Each number is 200 + 20 x the weight over the matrix's rms, rounded and kept within 0 to 999. Layers, rows and columns count from 0.

# layer 6 MLP up, 1152x192, rms 0.0686, rows 737-740, columns 0-191
189,188,194,175,226,161,206,206,194,196,180,233,214,166,161,199,217,183,195,208,182,197,175,201,221,209,199,184,199,170,189,197,168,239,199,188,201,204,200,237,166,234,198,237,207,203,196,218,206,215,240,227,192,203,211,181,194,193,188,170,194,244,194,210,233,220,212,190,187,190,189,206,191,208,214,219,232,194,173,201,176,252,177,207,225,245,159,216,197,179,228,220,209,174,168,210,197,197,212,187,210,200,168,173,223,170,191,175,184,191,199,204,181,218,215,195,202,191,195,181,182,193,186,222,169,205,161,201,208,177,185,172,154,187,229,215,191,239,214,226,173,208,204,198,185,196,207,192,210,212,210,248,206,178,204,201,202,189,213,206,195,215,208,204,191,173,215,186,233,217,183,207,186,167,186,213,181,193,185,182,263,210,189,227,216,215,198,191,172,181,173,167
236,191,188,192,183,201,197,197,183,186,197,215,213,187,200,215,230,205,198,188,220,187,211,195,181,211,224,178,235,152,199,209,188,246,163,218,255,209,143,170,159,213,168,156,210,164,175,178,209,229,189,198,221,177,194,173,156,206,220,222,195,197,204,205,204,156,191,205,181,201,217,244,156,199,230,215,233,170,206,180,236,202,189,250,199,229,229,171,229,156,204,168,181,216,183,213,216,201,190,212,214,196,183,187,209,241,237,247,209,181,233,212,202,238,218,217,181,204,165,181,213,179,209,228,178,184,203,209,191,233,179,189,221,174,192,209,193,204,199,219,189,197,170,179,194,194,186,150,180,184,199,182,213,199,202,175,208,214,156,184,204,219,181,186,198,192,224,198,181,193,175,193,170,165,187,161,176,190,178,196,200,211,203,206,190,211,199,183,207,207,202,212
206,173,206,220,203,184,190,164,224,205,217,206,212,207,225,192,233,185,201,259,162,176,216,210,195,212,233,194,160,202,222,202,166,180,172,218,215,203,193,179,201,218,188,193,169,179,229,212,201,198,205,183,199,203,174,201,219,209,219,195,205,175,203,188,205,209,220,191,203,213,164,208,187,221,182,188,185,201,217,179,187,222,167,192,196,180,187,212,215,181,220,225,176,198,202,213,187,211,238,208,209,205,177,197,212,187,198,222,194,173,212,204,165,199,187,188,167,228,226,221,200,219,229,144,182,202,203,203,171,197,194,232,201,181,204,180,222,176,200,210,190,171,208,178,177,204,200,190,195,204,210,192,186,221,163,262,199,193,240,190,187,204,180,232,238,182,196,181,217,172,191,198,213,199,185,227,184,201,190,215,216,212,238,200,193,191,187,229,202,194,182,184
162,177,189,217,171,216,207,222,206,174,203,219,205,217,212,202,203,187,181,227,220,207,205,212,208,169,198,182,204,235,182,183,194,228,164,195,187,195,191,184,207,213,224,188,192,177,188,223,222,215,204,206,196,215,204,216,200,200,183,197,166,201,217,185,186,188,211,217,200,214,205,197,194,201,202,202,178,190,189,167,205,224,228,175,226,159,192,198,195,226,184,200,200,212,203,210,206,231,240,203,186,193,173,197,151,205,169,168,204,213,222,225,232,215,192,186,204,220,205,204,154,208,197,217,182,207,232,217,204,175,206,207,178,190,213,180,256,181,245,213,218,207,157,213,197,208,204,227,182,183,151,212,213,189,205,216,205,195,196,161,179,196,211,193,212,185,208,212,215,206,194,214,191,198,214,209,200,163,185,195,196,167,231,195,210,192,187,221,219,179,207,197
# layer 6 MLP down (transposed), 1152x192, rms 0.0687, rows 737-740, columns 0-191
156,218,180,236,227,185,187,160,178,185,178,178,219,177,213,236,195,240,174,181,208,209,196,202,190,194,191,203,216,211,213,206,207,203,198,210,194,192,214,192,175,177,204,203,172,191,231,195,227,172,215,201,200,191,186,182,201,201,190,165,253,216,158,176,183,213,226,207,238,222,187,180,200,232,186,244,155,190,198,208,200,219,177,227,245,202,215,205,193,186,252,181,196,184,183,201,184,238,216,195,175,154,207,185,182,225,161,204,182,192,175,185,214,182,207,191,204,206,188,182,161,173,166,199,164,174,230,198,240,184,213,200,202,195,203,177,175,215,199,212,223,194,182,186,211,216,197,192,193,155,178,182,225,178,187,188,205,184,188,173,192,226,168,184,170,194,223,152,202,170,217,212,215,195,227,181,210,191,223,223,194,202,204,207,196,194,217,203,197,204,204,215
223,195,170,206,232,189,172,210,211,235,188,172,177,202,168,194,181,211,206,220,182,226,237,202,181,180,165,189,201,208,186,185,194,172,226,191,191,215,220,210,245,218,210,196,188,174,193,205,202,176,216,187,183,205,175,197,202,172,214,197,181,213,207,208,123,210,228,166,198,210,189,194,209,227,195,224,209,204,181,234,187,207,197,224,165,222,193,228,157,188,212,170,181,205,225,201,232,164,231,188,200,232,194,228,230,232,218,181,165,179,193,187,204,190,173,232,176,214,193,187,179,201,203,179,201,187,232,259,188,225,202,232,227,175,206,182,233,187,202,184,211,163,190,210,233,186,222,217,185,205,206,198,172,162,242,219,219,204,186,196,225,205,200,205,207,219,209,213,178,181,173,191,223,208,214,216,172,177,223,195,214,185,177,194,226,219,222,219,228,229,186,169
210,195,197,215,229,195,176,204,182,220,207,188,213,194,197,210,205,198,207,193,202,214,195,219,183,171,219,192,239,210,201,214,187,202,206,194,231,200,206,174,198,234,204,204,191,149,197,182,193,224,214,179,200,189,205,189,222,195,186,202,275,174,213,224,209,190,199,226,201,229,202,204,172,237,203,168,193,224,221,195,221,199,206,190,175,229,214,186,185,197,229,219,193,203,186,192,210,192,193,203,185,173,210,194,178,179,187,213,200,174,201,183,219,220,183,213,224,206,189,198,193,188,204,168,194,217,182,194,195,201,221,211,209,223,226,208,216,214,210,187,201,207,191,194,185,197,192,220,207,198,218,183,214,198,228,202,186,203,207,216,173,172,193,181,217,154,178,206,209,210,241,194,186,218,191,212,211,238,189,205,187,227,186,228,219,200,195,178,218,179,172,218
231,190,185,232,203,191,210,208,230,196,206,183,210,200,180,158,203,166,252,168,202,221,206,174,213,177,207,212,192,179,168,202,218,210,201,201,206,199,205,200,201,171,198,218,191,198,182,205,207,180,195,176,217,188,160,199,195,177,211,212,212,199,222,211,149,209,209,194,196,193,184,205,200,179,230,187,181,209,187,192,213,238,214,198,208,205,197,251,202,174,180,183,211,199,176,190,222,202,218,220,188,211,202,221,173,188,190,168,193,205,229,229,217,189,175,181,243,164,219,203,221,190,181,196,194,207,183,209,225,190,197,240,202,222,222,190,223,198,196,170,187,219,203,160,212,187,207,211,168,212,199,218,191,194,211,186,208,200,213,190,200,215,195,198,184,177,181,174,198,224,171,216,198,206,205,168,216,173,219,192,221,212,200,179,204,201,185,208,186,190,237,190